{"num_hidden_layers": 10, "num_attention_heads": 10, "num_key_value_heads": 5, "intermediate_size": 1280, "norm_place": "pre", "rope_theta": 10000.0, "parallel_block": false, "init_std_up": 0.0327, "optimizer": "soap_variant", "warmup_steps": 200, "decay_fraction": 0.795, "decay_shape": "linear", "max_steps": 4315}
Each number is 500 + 40 x the weight over its row's rms, rounded and kept within 0 to 999. Layers, rows and columns count from 0. Numbers have three digits each. The size before them is the row's rms in percent of the matrix's.

# layer 3 attention value, 160x320, rms 0.119, rows 139-159, columns 80-159
113:506562524495455461488462531506417460516475460501475493579538485525484442523497419524497573481439507559506458518538508470518523598515466509531441545539520480460576474472474517546494523504431451507537508561472500483554463512490472472507460468
119:583436512520426508495457479497509476466407500465480462403516473467520475427477495516475465458504508518488515499418553424528425613430508501507445486524525474471462460522573578509491585543460516518496404503456491504522526517506451497451451496
110:492476528531573486500459488586518485547552468589467427465523530517526504491531469469548500430488576402520510536489480523509481452462496521534542482437486469507486498497466536528567549502473551480502492520493510486446509436471545476489407535
121:487561473458506492457520521537487491484541529444463500549570527480522476496584458404469489487525464511542481462537493494541540538511511541491479477470456545503456559489491550530507479453482472520495454499473535514476573564474534576508486559
109:546495501510488491538514450503521482480498515475501519520503497475565531546519514531549484544535481495454556528520504607499520491478478456517498455505488492491467579485506522437465518523549509430464455490529571534505491472603515523554507434
105:455516420545435519505497583509522520455473440477475449441435525459540497525510485502480556478482487544429502468560487559486513536529492501440506493530480460529530525526513525419486580517501502479443419487526471488467485469538433427547437606
108:445523482469500487466473477478502533501432532542449488480503439578527423498422532572466548462453470498543535478498499489527415564477490489549514501465575468523461518487509485501459486505453547494519511500480526548487466516433504521476509555
111:517466486484558461492453510461489443449449420511533511502491518527519533520538508538455482521471497533449513480508557482542536504507512495528494556483550523499504501551488501597549484543519521586482463479517502489524512579488567522489426548
111:498539536543517540449540511489488559507526472507495570512418504504461505537527510537497486557586513498546521524508499536454448502510461523490464505469499548541540507477489476499510513506448504599532472484513465537431448464511550452542574457
113:516549530507433450565437431510539515568543471527520483491541488472511483569542389437500588476485481541505523460485489525459537511476511520412528523528519451489496431453437513489566489515539481543490466510548488518612444544524537505512543471
107:489556423559496492516541462507412498524509492453578467497513490520466515459496536526478508477516440515530505497495531517492528478493533459449499468491441453470517496501513531517481583549489474517443462499467494502520491502560496500524444485
109:467552480515547480488537507486516461486556519503460526468488553494587544473507597481477484462455475482530475490496464489449447458481529506542566510441515545483499428530496491570562516525529516506486535507544415477471473470478441510544424508
108:558521531536487587431524468462501506530453555486519473475498468503569487450533483568506509467564497520473505529525501526433541523504506437443537455502486531496496436465458489435551541496548457518456433585425528509456541488493518565478491518
114:543506484544491510444549404515493442526454514497488564491487530549444430482495532491577507484453496536483517480501526500536519498504538495494522523489567504488502522457548499475482455432452534538508549525536520437549469521490451517492507485
117:506541518427485457482532475471550401500541490494529542512530500463449527528484441532535445461402521475484534513483490463517494538480552505517492563524537475496579556523509464506538491546508516531499543482476520491561461452474546511506479514
099:500522527526529507445454480512447482483555477488426489495481481457556493526513442545516469555518474545424489558484506525425533521480537534470539502569479594505496539589559528470547477473565550501443494430502483523506468505528462468452515532
118:479453471482485516545444512451466435512529499455511519555526523556478456532438540442470449467476475488474542450449524443516457490495484522514472471453544521507496549538455514506484519515574511431541451513543428481517500561497462497645487504
109:449535468454459471550481480508439502519529508502494460544522526484504509500496479478449535484466527496542465481495480500507451544524512509545437510480568520516510435520503533509532561497492470446468429448502539521472497510476520463536545541
115:592508507491472549588529469533464558603541472468444545522489482520441492464401540487513506494527395489475525469532510434476482462569529513517531479495555512556616448452464439440483518471536471529569546535534428423441524482517498541526428442
107:555547514547497488577472504516540523484499519412522521428526505503503503519473476409515519506492481491513412509530530465490519492414530515509569512543459468466507408520501471474495493509523536454518495526485392550622541551497414460451432533
108:446520488490519492526518486488504436477489500515481509339473497523552440538568471478434471545512482499541489490542524556468438434481506460506523460525399502524474456479502479521447532502530505523428530529533438491497508519434484463492519550
# layer 3 attention output (transposed), 320x320, rms 0.128, rows 267-287,299-319, columns 80-159
082:497474470533534526510550518485572479460502521555551430492578480436499496443496476474499472503416493460555613489509471495510461484535554496584486531521519461535515497543561516495455559515520517524527497530464439468465536472467619424509549507
078:593521494517453407512508543406489513529449458509479520557468547560451482514487526481508495535548423510509472443479521514507515518522533521508502517531513435525504467478386466469528444496504479421547581425481453463489448491459534515496478556
079:514539521499447500477487501452500536519476557443550498477500565531537515529517514492513465541520471587486489456497498466526522563462482495618486393546494474522506517535445432506565429511474456476479474537494459459543411489539457529515508453
073:581458530592537539507482514483465405534467434475510523459508548507452469445491536513497537484543488489508541564484567534500492563467490464505456582581507477510570547434518471448491538564518486555462509488518531504495458492502505541554510487
089:506476572489508470456465549475473459462487546475498494597533609504409438410543478553482450562526489506503441481502478423502489524506496492358492526412477566609496489492458531590524510494500515534468488494476475421544503464484486484436493565
086:507469549481551507514540501537457440515476506522545528500479482493537522513556412496535482499542478518533553494534521453493537452493495513552506489458471540473477464506466452482461469543472467499459462476483527594481538462483465543497502518
081:442488503457499534485490575525490461485428551526564398483453525484521512538566507428487512487445504467477446487546530515495480542508521518607506466473438550465534512451498544509502511525525531496484446500394460555455582496458483489481470480
083:527498526557548454505628517514479520510483530537575525512494486510541504516578495544518445491546507518527436446518462476507538528458497413422488532498431470554459477538565536480487510461449495513504464503437522461490469440502517523510471380
078:578578528546486586539486528441531521485509501425577458482536569457529464491613477433483443521543496577511478500501477526569516489512548444529511502481506456537459502529547535577575483554484527515507570623467473486489515533468476435465506486
082:505458515488575601464549454510508452492497497459550516451557540516508465389550499488496474605486536472524492555513523514571468538458491486405419539500479551496495525451565477536494530527510506488543485446456432555495546490512483475505517498
081:485501504438448484465513511524531418472454488500482545457499491467483507489477542461458525512390459434514528502568560433447510529431472490516459482515467552471577520439520449566504506484477536535519480485522546490481570477523481529476558516
087:547484494470454489437496516498543446544409409471502487448516462526481488496472503548483532491491483491456550559441508475550488448538546493463472550486550561470498496495478531428486512489449519495500459471458516514479542474458543464519519531
079:479463440504629496549449467577477451483546463478511453443501432485528529486449505533422535464477508479538535447534525475466473427519486512514552531536531564520455523462565515541483548470497483474472491415544475500512473572511483448567515482
086:482572448535486489531439555532566590514500488516577497444462471505532424544541541489487495510468559534501488435491471461496493415528435488445533417456439462506543495531429458521582471486498456469483510549484542603466509478493496488484464501
077:513501492494464489546509533598434524533525506476487433515492522457515518521507493483530433513512443525547517450498517472453496493487500493488476493453498543490505524448474547434509517483525497485477508563511554539528558518468473501546448459
084:402523527484404487513489525529536573524498547526479433548519501468524539535489566414559558506480486520474501509470550494510475458520480470365458445460498488468534460512466503584464498470589522489524476570499550502525557487529468548488480405
079:489547553514461502549484527556576558456487486530579508419519482471504531505571529589480565532504426464464502471490485526461542505498478464470483455487464478529595494549540548527458465514484521478517503489504515514481529455489560531405453501
085:440495452532535500495434469465461447483490487472516481559453473533538501536475495527522468484536497486558487504501515521483504416547465545543548507487513517464438518551515494573436488485524489491561523507565459576444441537574492483502466531
074:479490564487449504499521494491483483507510522574519487504465480517565563439577476444558527454458435544596472491510515498572527484458439522602480502463460458516421524466486535536587476506565539523525499533417574489541471498439460518536494479
082:521474485516542550573465509495490480465540550514530471536506502464493549511536487497487476478481421577487489535513465431562471481545446486508540531370559504524444548486472541518584527522569558491548502574504489497482495550447481508585477471
086:443575505509498536503492455506519591568519491517464498584522519537469547510502486450535472462553505455461522529424546448482491537510554584523510540497506497608518476482562467496529506477484475500523530477528539482579476573503479491563464536
111:445503519489449443465484500493423511480420548545464484509482462493497501430475493502541411442516483470520517498511533457450560562503426540586524419510465548463459586524427482488498513417536436434443481513520488535518405495524453476492421502
119:523420507529542469510496503535465475462497507532488432481551439524531487539455572506474452538463478504477520454515504527515475509449457451570475499457477467539485521507492495476524495458484512522505471454482462491536499530489464490600396428
118:533532480485553535499413519541497465504461464469437456510468465510495486511492542556492494443554506514494509501487520510554442450518542527625509507492484515458454478548565485498461512467553471460472499517512517517437438536500494447580509480
118:501543551486479465522489529487460516479454468510506554502470427501514447559537552473456524503487502488472451428520493545449477506558489486441505403556552496516530491535452477479479480394470451466523497478438491522480449514543554488504434496
111:455564429508528464484561505547501453496493513611498515503486473500542491525444405447555601503502471446488561471529463522445505542493463538469529456480529461451495471550451485542450501508498447533481486497493590588520494499530610527520507491
109:436596535521451484487477519514497538475478531476504543525485584450507476477530501477473433583511467501449467475574565437426492575489522522421559441486505558500554488555403452491511479444575564496506470504491469423530446547479536460449514453
106:500485504518498485527464486513476536451475448459524532464512497521540501487509552540492558495493435463604510497508442484467498585496552486612549552511552467575540501449540410452487456560532456480513481414545449476558444499479516552525444530
114:480509477494564468512489507489510489462483472499474470515527459582398556492477541475520485487478467416495510500518544491493486542528476479560471512515505550548509448512515495530465553431476511463522537429490460501540479584508483472492520576
113:499516461513479498498479483562476470522504497492487603486534500477526514555442460540393547499488625545486451553458500471469503456413458496499526436533455563486495538461459497528545472514483505527469491519571520480516609451539532540480516427
111:506500480506567540579463465525520554526545546471490438528490504452564533425477402457518565499532441549490507526444458506509514444560507517419523422457496509493463536453427588420533508517556521502561523529512532540486496492513444497539419419
105:536462479517529514492566543499475443469520561501547513560514512481457500476572502451464435558543533565499497480480476490488415490462513444514485488423441482536456516524506475470547421523532507533464482504576565506531557532430499507536488516
111:488523495489534531494417462505552459507506556487439491558493476559509525539553595517454503514525496530517479471480503444551466483511457532494459565429487495554490488459439495632512505481531482520551509562601474519556486578485461456539498529
115:492539458524484469460478454461505557477438524479494427485566529564500436512493554561556553513504544543486423465472462493532509517474481469395482473430454469487504441463490549504580444537526489487441511487439520445528535451546476507492560483
107:513467602512553545478532472509498455526489499514523496504509493509485453482535501535495445492470431517519586556502527437509515557501576441497467515468533506582472483493392494492548517510482493522469463469558527455554512511509565476509507456
106:542517511440448582425527510541514496533497456503484486511539491480470523466391536437623536463491529581516625600482492487534504465502543465479452466559505430485537494460503439415496549423458497498515589512445473497521546430491540445494486486
106:494467469539574516475508484520496461439457427490480535546527479500447479534532536537455464521554525542452508443531512500520497533435469499433442493479489604546517511482479602475538545477472540498455537521510434534512513481502498455477563529
115:485447454614525478487477471464486544533513534544526493535399472504511454485558545524558505519492471486516486521475540512569505480525475557607476543470522416476474533567464598462439447511564497527505475467527499532427453490487546572536470555
109:523488545547456533471445517518428434470437481538519517477550560444470550472439492499488551480436537479513489518463504493457440519533521555546472568491510479541545545549491527518497499495496504547524529555465547462471555498421563553591472515
113:520473538462542492462505491484486462491475429440526537567579472447500538529537502506443566491476479494495517549515497418488508455573524487539536514438549507555429528430438551516513526445531498473491557518546484513482554558500544469535455522
111:520508504482503521473529467485550531575474463516516540512472505505480522456503476403501585547589444506496497485493571545515465553525547509387452443573522512507501501504468415478452501490473535513502499400525578495465468538516455465524463476
118:427500448477544558543541539519547455517424480491537522419520488504567467558575490535494576535490484489546468515550439405476487457566452511449566511438488560511498468517470483502546511532515539547453469454480480534429501524511559487515471497
# layer 3 MLP up, 1280x320, rms 0.137, rows 0-54, columns 80-159
094:498438469451486516535456553492558510498476552518532555524542558477462466448487509472542528477449517520511493540456517449559502447507452572465492438593512471515554453471507501477582557504531447461510565467495399439444497453508546542494563492
100:629516525487406463492546593453513484531484514473589527497474448475404538523482484497472509528459521472482517483526473488549511503525563483488480497584473478502501453393407485479461478460644525460498501520481512463485414533526463491527469475
115:481510499473569523491493457467448505531467451608465517538498493544522508628505492489551457519468523525500502583525533473502501469547490480545523502534515536489491482502506472499522464503429426501520491470506540574520434554499462488421444540
098:497530518400479532478435518454489522499435504500458466504427507518521463549499509576580498497485565495510463531547469499527563491577515514491521523479472534482522497592476450530516455513493490481577478516512474473500451495450503535514517482
120:549490519547560487484536472490477561507598487500530513436475468554472447521559514529495461472417492472463499476565495523453544500466469532516512483478575545474440488498457460519522468589512431527499506480517533470503467483564493486566613500
108:575491466534490464452456480474518564557499479586565521560531539567508528483508501556563478570522574509426546497477376487497457389438528485468426560469463465501541501530499525474511471429405508549513445526516476502548473507470464506455490504
108:535530539517459527616500510496557557520436480488510491479503438556510411477428499508494504458528473442458472505407541497476540490451540530546456529447489499520473540473497562446527537474491504552464510540474404526563507434529554506495476533
106:538480448470493489495552549471594496564526537526477531538492474518458563514516543533474472490513476459492462510484476523453460496465550464470503437565510548514486539547411486544466499497593476486499480490561530468554543515514500486421550557
103:483515546570526501530474426517458458438512409485546495507579506400556460459561525489565449476500502429468529484484530498511483496467525554505542485537483456461572533516574525520515550423537490491523441502498531448490499569388493542483526504
088:523545529458492538507529462430474554467465478515497466522470541487538430460493484515527498525548549464491545442534521443450497496529487530464488470549441524507477462452535478602484463486427522575509492573405552515505525457464534459505551462
108:485487477506477550509503467504513531484531528529553519466516465454485506447554532434484524512431517528451441490452550533539571486456529545530513428547438539429532468474447471503479456499529465506523581527512434499469561500460567432515429460
102:479519485506495492502479544515538541555521465505475455524480433498520534483460496543510416564502469446441464516393495490547565497577477527552546465610501456481492504575596474421504453560467476537495498593413443532446501538472474492524552536
103:542485563457450441540529539467444512454444471401494467570534494531551500463470537570530517576553553454573519454500496518468465531442545491465556513577477448546527502470456478485422543410541473570448513483410490491418604512484553537471504472
079:456550520519527510457472547515441475440395512516465489464510509500479517519486505428528541465505489480467529456532485460437420547511471538547520508488510471511531519576524469499432475476504499493479531539463469480493419519523502422550500528
108:430461500499495492506550434483503542490421470496453530473577552426485508543470540587559505484486497504565532545558526537530525484563460565465495495470544496511541519514459465472428430508500452529496470496538451547590507531495513517512484500
099:563527478528470566514510455479545470508475481406478489462405449527537567526442423510541502484536462453526525477561453528548605499413563557499464508567571453411487492546478501506446502518459482553505465538476546432521462512509508566500486498
102:534541488507572562492490472466553504546485473518519561481490454522503458464480476520492504539535480433546470441458454508489526499599510520496490397512446502463446530514557494467528486525394520495486440477492543404453458479479453510479445566
099:443462467549548533530509505509460502491513495509520503470501494467541533554460530522546498576478541524547561564420480570509508458545473420461553517517529479468516480483531497522540390548522509545471448510467486555556428490474486498448520558
077:515463489517464554458422490494477432459468523441513478485528482484546559497487490542453499513511552500482478511438486468517462477506551549628551512466486536549490546541478525481558487531557495481464460545507461504472533523476493466496488521
082:479511524404448527455468573528491526467495493423508526497522468464447495544452504539510454499485487433520494474551517520513535525527514475447518453598504544504508466496515451455494520473440515449535581471475468496538459448554503514495619474
090:472521477479550536516530497431469529511518515509479478515482461498455452593520489587424470529490540465462545512482531482528624467435438526484486493478498492431498562502495474509434481559528502516475449544525494525517480414512472507443512499
103:530511495510533482502505470534477484412491519569563476502438500505414448574503550509533424460482508481556481558512465439491461513491448537485503504513494529470549473525465474523469498516439447538623555540455449529462528566519536489495554504
089:477579471488528505533567490437544447483514502498501498547550536516498430562463558419544455503424504520486518460532507519510516470483515474431504559509499465489534522506621477557494483574528418486551471473498474498522516458451430522501482569
093:604475527482571524504563432535430445492555519470496545522467478496463583470527513498478436466470479477499559620506573535516546549456474532623493503508431494544484474495508432489405572466562531407483485458494518490473433513495521518477575519
081:434488506447433463447459492505559525501460472473500458546459512472547463520573583522478473491484482535514546510488487432526541457504510506541520510458462453490504522467559486552556506504578474481450436542526536491484520538458523440532588502
103:543487485482561473482488461511454559431535485492472501501418420466640504494531486451511515506481524472485522477469477563485483467523421495487548492485512515472517443490447476554433504560482518463585484423546533512524528543541550512494498549
099:552488463525536602480534502512482492424463420596517498524474519558512500529496520544523535484466503496568486507472531526474513513480478517476464498509438468493510533510500534481571559472448478452482464497496531489466418415512454491470476531
105:524523455436501574459505507486505548464493476467526437468486504457513567517533471456518450489462504541485493522559431529591539507479510501452545515440494425556541478460481566527460510450467521445518465557577530482556479557497472541485522516
102:506521460483502533521467568461498554506528540464534496472556545485444543457492589477535510537568487582431486497489441507481617489531471531511477478517514445493564351470477480530542488553475463530529501447470526545548528524425446459449347471
102:522448541538527526514513576491475499512546501482527508457479508492446432522533469521477499520453526472489474508509553477526466489545546517540485535457469480437509552435573481531547505499505425462506465460557475525467557462464499573481561433
091:443487511571453493445456421510533518498434467542531526547543396477518503511515461469465506512475532570517513490428534488609558563508557504477523571508500460514547553483480478483487465495587462490477560464397463433531560486530490509465454446
107:471536470472546526493491532458519502481483547480446497619509515535485486507559535462526505503515522481498449480492459488543558478473494518451517500496487439437515514494566508551467527491466532467541449455478546528484518573453519508487496490
111:483520540519499459426488482458399594419462520498451511457488527400500492457510485529466518520516559487571442497574559447438521565506563472499490533541580516412430479441457498434483542460478469538523425566527413436563508480499478488540518483
103:457513484534574502479560496468458491462505471543481504541485478506516571493478505547501483553522494476535512515516500502577518547536533414521523564426481501510485510496457501441514537567490495512460512522536497519532453572513536498425517460
101:544556478560500495485455520454504559455544516566495512516521532504497523474536498488491511495411458536421495500455506548412561537492475591460476521469466518555468456453462564563494400454449465462517459454535485555542485535489516454490513514
107:457473485449460587414514527444496577489452487478495471520556482530438484498483515518515430512461458536522506429477488486532487531515506526509476482435592477542517477509489486500463543476536499529502530524569527460518497494468523493511487462
105:499457463524447460482531472480516539445491518526469490441569461472535430524454546461543453534485501483442533612505453504489465531449585516527464481547559524561538430550458517461517419459448478498471518488503561447573528454489489489520499483
114:486476519576409467518615553525501529531503494465532506528545369533519508492540461494533538472471486476508477447476481541507477455411524507502491504473490433551506493509533488515455413550477538399525459451480497561466507469420555497516490537
101:543472455521511512515453496517528473540455501530434526528491569473511554452539447525541501489542532525443509500501581539568549426458636543486543544429513559481514458537475470441455506506467462537501503447489524469533565502470517468501512500
090:507485482404566522508523504518506557505430536528535489501524510479528563570511523489452540476516454529500515540533580462476538544482441472529520447472441506532467488476527504497525541442475475467434484526478531518595491523484478557462502531
105:487593449497468533431579466516492567488515514498512531567567484415481494448491525448516564547410417466434547472496481547513474480516471548448530543518494512496460513531495451538458529460559486557512459543512535454485521470401482550510447537
105:498418553584487425491589539520517538505571482441555455545525547505482543473488447484511456506438531506510546483498552515445494469557484469483540514497491431525468484561485485563463528502491465472529501532441531458533526544451526498558517500
077:488493463416498596435479516518560478548511506438496488450504523436503516436474445431523558489524496496555510497581555438487514529506524474460558470451512498459507492511460562510583581504505572482529497475467508522522544538512461501498442534
109:524523506545530414441501463492510499442416493515516527465406507493517487613466574576542517467498476544527519491477500516449496499536450462497602493458507502447540518509473469554452452537506522443527500456513414514491493511518588579480522466
103:468540491535489502574458468502468565527498504521459513522508511459475493526530525496460534520466455527533524498499478493487422527504487518494439551504460479531467543461544519552520525561490557558534462522434479500479481490488482480524446470
099:477533495527550505560502528424465494484520485473538484530558521491465479512511511480507461445508451477609491459515569436489480422567510526505493569508491469566538553530569488509560544533497521541563517501421444515413524540507482484542520494
118:503459552482497582542502487506484468469494550465547530466549573531531447487499450481492548423443535516467485491473453498479531502441471462505527462485504553569414558480485519442389513584469434531518548527530476511497487516499545537497572491
085:488493479494549531513558522523535496511584486458506545512534466468484485409452493507536475544524473476527484437443492432508454486523630500513471580458526454531493464405373498483488432525497509488516489539498507552482520466468436449510473503
081:496501527525475487502545474541491518592525497451520558424404489540478544544501513508548507543528464484524528498521447531453552358601512506538541526523429499491543458481440439519507534409516491535464467577526480443484466507459508526523478450
104:467468506455529453445552403478461550486517434486429412537409518455589470497456489497519489528481489547485489510485485430483486479438439500483478501493491512554524493611531434432471511503537482476494579439420452515484475522521429455510552527
090:534541551509560492405549538486525479516550514508526466573481471507513440511561490554510466487512587520495488491475398438493505452504499498519532530449482514432440526435469490565573508546473454503489472516506515539499493586543470503416484543
102:504451501496515475439567488538430491408486537422474481565556485485542516510491519494458521566473541450548546555529512467552491555533498449484470499522454487538505588404503461541487443450483496528509560516493468540477565619457486465443479616
087:468399505447521506478483498438501528485535544475520544467425499527495503547509551517584491619501550524466446487467527504464455512514568506606573470550494497520574440552512468479469480516528457529523492478560478551499470506466490494529476419
088:505450486542480574461495507442470581501503460554481449479518503536535452556482504487544538487525444510492516514502535476420469520541500553549557544483461454567500447519526495465531452483588511449474517463554449535502531517511433501512477470
102:543499450527495532517467514495493506450536533533465469478532524515558548444514467472531406544500486457470533451573497505547423473491461538442481556524493496511516445494497480563468505497464519456549557485520480483510537511531504503491510546
# layer 3 MLP down (transposed), 1280x320, rms 0.135, rows 0-54, columns 80-159
105:513514527544490467492470494561470495553546487453591530444516545486514474538512435460545464552636492533526490365463472480540506476490434511530554407435467534475430530452465439480532531507482526466505501538477513526581565467450492501571502533
108:501507520515488494466518440577513520477492497522573501491486524482540530475501469495425588412535529489458557542508539583533472505604453458534490481525615437411489476467507483525508511516582479537550446509459547528540523550517456525563469469
116:514501528452411520494431455445427523500487465508549556467501559531423524561542490481556508413550463491565495451542489487494423525478493450558557428437509510617484492495544492476541508451515484488492476546460542561485495488594477468453502527
104:512391463452485521526498447515496415522562535503468467548518464471487497482482514476523537539492515498481588525552513502526415563456484522477468522456525554528483545461504449454445589444553440525468531552481550470544450579529504486490437524
128:530513481540454530466472463505500534525534494510470499495487511491467459458520487459438425473443642498490549448480459524502568451548475500534458490431501474593498518494527424462523441567531521469532498415464492512505527524567482467474500505
113:531417535546445481508525467465525445546501571496521554524579497582451433438545526497490505528485490539478496544521595506469519496491505505499562472521464468482546524441446505468485451505473519513518520504493453475461403484453548550485548501
109:514528464551480488483508524501465456566542440501501511463548466443449468580528437588444504575465411460519534527533428469544482469459429481540523475570486521528532521476529520465522468458523479394488465541493504518473486548515466479435444486
110:547492457630477474530468569469525488551490495532520503466374503455550507519448522490485463512540494441546458512613410476506497483489547435441575442483474486454513554500509544498491546544510495511515559445440571461448527468568587547537479520
107:505518519497511530555464505409486511465541452513503475514500496454479544487465488544523483429509451545415544498507487509508577508542585478488476458504477460473533510476528469520446522485481446477472476514536526475486530579449455482481458599
099:437503486577470465529500476518513531445543435496532547501511511492473547472461492497501479496439465508575429463550553511506453438476558443599608476500497435495551510510455540486436536497500490450508477496530512526526485490501499544485530543
107:440490543460481543545507498464542499518509527469514503457556515473474462382547483459507518522462502476459521542531524573513564498491446510517458520469505519444457539489445547464423421466497462519482538562432420530496532432439547534518448451
102:499442448483477432498492515445481510537559489432442434502471449457424576482487524561547548460488527474444477475465421517410451507465503525419400514482500610442429527570530513549485521471501400501654477490477458525523502527515552476439477492
100:434408480559475530495457542517485427512455537532524504441491579475463464467503496468438567508564513442427502469546516521596547536521506444565517463474489499528495526554524482468463500549453603474503480538492524519502413471510453532486487470
060:532529568501467505513518537484555544528511494480452510490557516570506474481459547481432463566562505537499440508465498543503505468463502481506486529435461574521618414483455446493564547555438505580516458481487531568530544530494477557497475477
107:476561547352475421532440507477534475549488503451563439509438466518460463442513476490541501446480515519482463548498580498529502446447515506514537515458477496504557489570466535583515471484512511545459558484492472527538517467495431553569511452
100:453514515482551535510502583541497513475513523516487486491510461529516419518484508455530517431467519547559542490442562505538588444509522533437463539516520540466520545526503504521475549496466580495504518488446586418501454498568478432546495524
103:508521470472546479436576564506476495465535475562445508494438466564483549514518518567522482486428556580425541500435472529485511527520498467514548477476496488470538507471497420478477503455465462485553452441540426467531534526554546537523556445
101:507566533462518450463543486513584575488492510432444395506528483527434506532468487498493491622511492459515531510517476467510487531574487481526444581484443500541492529530514551503454497507486505503535544466483485451466560502435507449546517527
062:514488538468631511574473522543471533463506561408527484520481465585501457532454472485535417535514466539552501559488522572463532482450474456493430428498484534502505468463546490523482477478556438480535512531459528558527498452504570521440486379
080:502536538478542508439472380424495567575426497511465517508466458484481470523547478519420500448512499543466488544442468494457521515482461512469533518514506543495518559535483453470463487515530448487538517475482457454528476496526468509512513412
099:524533595480577517512572501542424473437486526492520487546425410546536423512463487519408524436465460506460516537413443544466514529522465509411474501543518505471482492529521491526506483533447504496464485472482531602469455489442516521523568525
101:531501561478504526547482476519472580487547457506593503510533475510472493528469465456529484484449505510450507435495511541470441521568537486574496464477480523468483473462508509457571478458505514531440558517505504460539513478509468486459496534
088:534442535488442490459455526550497477467476514467442476471506507433532508529511469552522558487553486532565498556520505510506493483495527535480535473479454538540411475506435527463469490497508532447467509482465457577459474528551488487462551521
093:505584524465408474516481584555528479472540528472512462510562501565493400490559475464435463495548488482460478489553482488512478486566446439434475468512555508550480493569553523554491492529485492558513456472531478471478507475523508468494509423
057:546520475505537457482522456519476498512486593442509494511461497600567491470474543492500492564515520538483567525505506555480567498525497454536506481507515597523540439505516446438500485523443530534575494525474499506530505490511500579516489506
105:518452528439522406501540432583479462546486549513441514522463472530508532438461535508524494455504481493509447505505581516433557603479537524518610487512462536529530497529504505539429558484535477579520557462530550489506443527524528563515457517
088:429459500473512439487435516523549482466560497543429514499492465476488561494515533492541515533495531499505471409460547500524496441465545536400596430505533467439554481476546450497495608530503486512564473538468426478501503604475491498492515492
098:466555473471516496534478471551541537552475411522417518460550532451471458510613538464541518467440466519458567489474454392524533456514525402568452501511475488493485483483451492430559523498558485569481539510475545452503523426468502514535519532
100:522445523532516509480568514553485535417464465464468512526468475576483499519458419484453521460497507439462476485536479504520457537508478447470438424543515469556482507444539517549506547503451512440500462530515507535462551483564496530531506434
109:447547473505478489535559564502469462469478526543480449412436475470484480502507505516453588488512540482522484490485506506544524523533530545495451490490478488512470500436486545533537508559508504487532482493537424463490572393510527546397455506
103:529481459517500473500590416496520554494554452510464465600457420527546502475477523502498516480516534534548462489403521448525512491521575520582518426463421463525541518496459519478466528455460508562552550549560507468520579473508519440472460508
107:451509481536504538508448532466520518586544471548474518545534514472470365485502517538548445521484511492467483534440495474466505529452480570452504500475529421473462427573425472419508445529514539515485447485504531547505496511455521518500501434
104:524434515416527506510594475504544427506437470484578518594435483550513553511461496437569533525480540439521463442476470521489574488532450561491484468444419502495474568553614495479555488528479553522488542517560544522501464507472496544483504527
108:509460580492491508455505530469461484511521571469487468485505506475484448575517438504566457488485449508443534496522492482516543439438483552496559430534442485526516470488506525510574478435505499543427516488487517469584440459514418533471446494
104:486481438523498450509536525500544510486445549453434526486504495581543544502548472473565508541430548511451480517480486465431505523481508520629528536484428473522466501489397513532496530499484531517499511440514485506534478476488492507432502503
107:470496464566418495482487559461515505493482478525458511439516500513543446477523534563533478444575505530542537428484484571559533516428463465541482510518450481466540505475434500453516492528503571506507516467465511549484512468512436555516435447
092:462532417523484512587472442512445434520529547489575513578517520507501538449533454506508556456524490545508451483583492552510542508580391474491556502519526512481493539461519486512494499502542445506478534504474441501530522494507516545508491523
115:524573522501454449427503527507511465583471459416467482508531430420474526495517517544398518492504486472464559496513464485398487514491531498529445494415510478425457530554531513442403457501532524480499443460526525541527524396456545477547401505
103:504518434469522470534447479423503488433537510476483457486442504502416507486436530482538526483500445487459531445522474460453489477491451462522540519412495567426482486490536460455466479496543488510502431587490496537462440552473596459511443521
091:474535505444489488493530491500541469536562509416484442435499534474484488537442502542463453451462476478488487501543461497547470530444516511397393521490479545527514530483505535521435502465504555548532509594514486561503485465517465533498510516
101:459513510433533501526522410531548526474467479513467554528463532566489503549528468555480456522525468523519388548486564488457520508490498399579443507507440497549482536495519519577511458501464503478514482487574481461465508425451473505522498543
096:467545471498524527601562459511491502456459491512526539508466476556411464555480468544438565492484449445460437528447439496534574492454456507530544477529441469489461468533558581413582503482506538524537495526515521565480494579503532480479509503
069:461452514505465495467521492513519474486488507560489487435478512458453498495544489521458518492479468541518435481565398517454461424491451507395421567487476582475535447456456465515468500497524509539564514549531568487506411489535536497496462390
100:460474518470514543468416490396533552512531506520500564470544475547522490399454516467462406430470493523543524490438578527540546494490510485508526490534523411522599508492502540503548484480524469477484552510465491433493525472579498519528449476
098:470449534462553491536449540505501429513539553582511508533546448562561530453466520517585536549424615486469491508553541473460499519543471548514522470487489475450464514505472395452503457453521536489485565453583521474535512590473472502473516550
098:546481510505457546495530522565568500448532521464475491456464545485483508492487499558482522485472512505455446533531483535511503421567505558549466539469481461505525512480479488469540444499549510537478433467553557481497494485517462505556446448
121:502480429549514496439411423491528457487570450463478498466448451527479580536475493563514518529541488507409542511539477555496460476522503510500480530457469488485523513463487505517506547452544432449471454442546539455529515511526457483485546491
102:541531510535537607515442479509536528489490498490481489509548466506537494571509436455453522539504438524534428510495556534461520474500518492475512501506517492473514564525473487564439479505509548457547492475506541499458502473497470416503486506
082:557487544489532496596430516485607486429513499552511484550547481535516482499540470437537531451509483484468528490499557522506559474502576531480457404452582528553458427466442519555516416479501508478449456486554528393437537540521567484496527484
103:543583531513515553456595459567492529468494463407512475479457517522483502522484560480456453464452468560455495555469452539503500566538537520481460450558487460438528530508564511542497583430494473429523470490437546523494531504506558515479499525
097:498494499525485547596496454562473504423504478455492507541422507495519488528478467519472523586577488496499496523471592556512513489448570514518474544510551461489487451533462495515552489515482511507455539525523524469548469472533494462458560548
098:456491503491475452490518450473516542482550570498460505451514468493587440499512420463405529484499458468542612482450496525492492457521471504496485467474500502492536408495468530583459494548467562546436443529471513475427506513497497514526498522
103:566465510533565452596571495560480558479520490533454483489518551502502493527587465512528575511481526536532406502502557511506522524485487472478493513564539526546567510501447427463516549532531443502550485540543488533470487502426522475453534489
097:453478518501583511442488468468534505483490546492532496529472504496575461513492497480525506523435564523469567538501440516466510499560490532534470456557453491433537463520462451482513547500538484514481539478485547487532477547431527573529539521
109:427569554557485496500491561447552548460470504470479529471523447581500548428524561542507516458526465428490519516539448465550471594485538555477475460528487521564503476533495499510480499500462549504548543467578444507455544453479471556539472464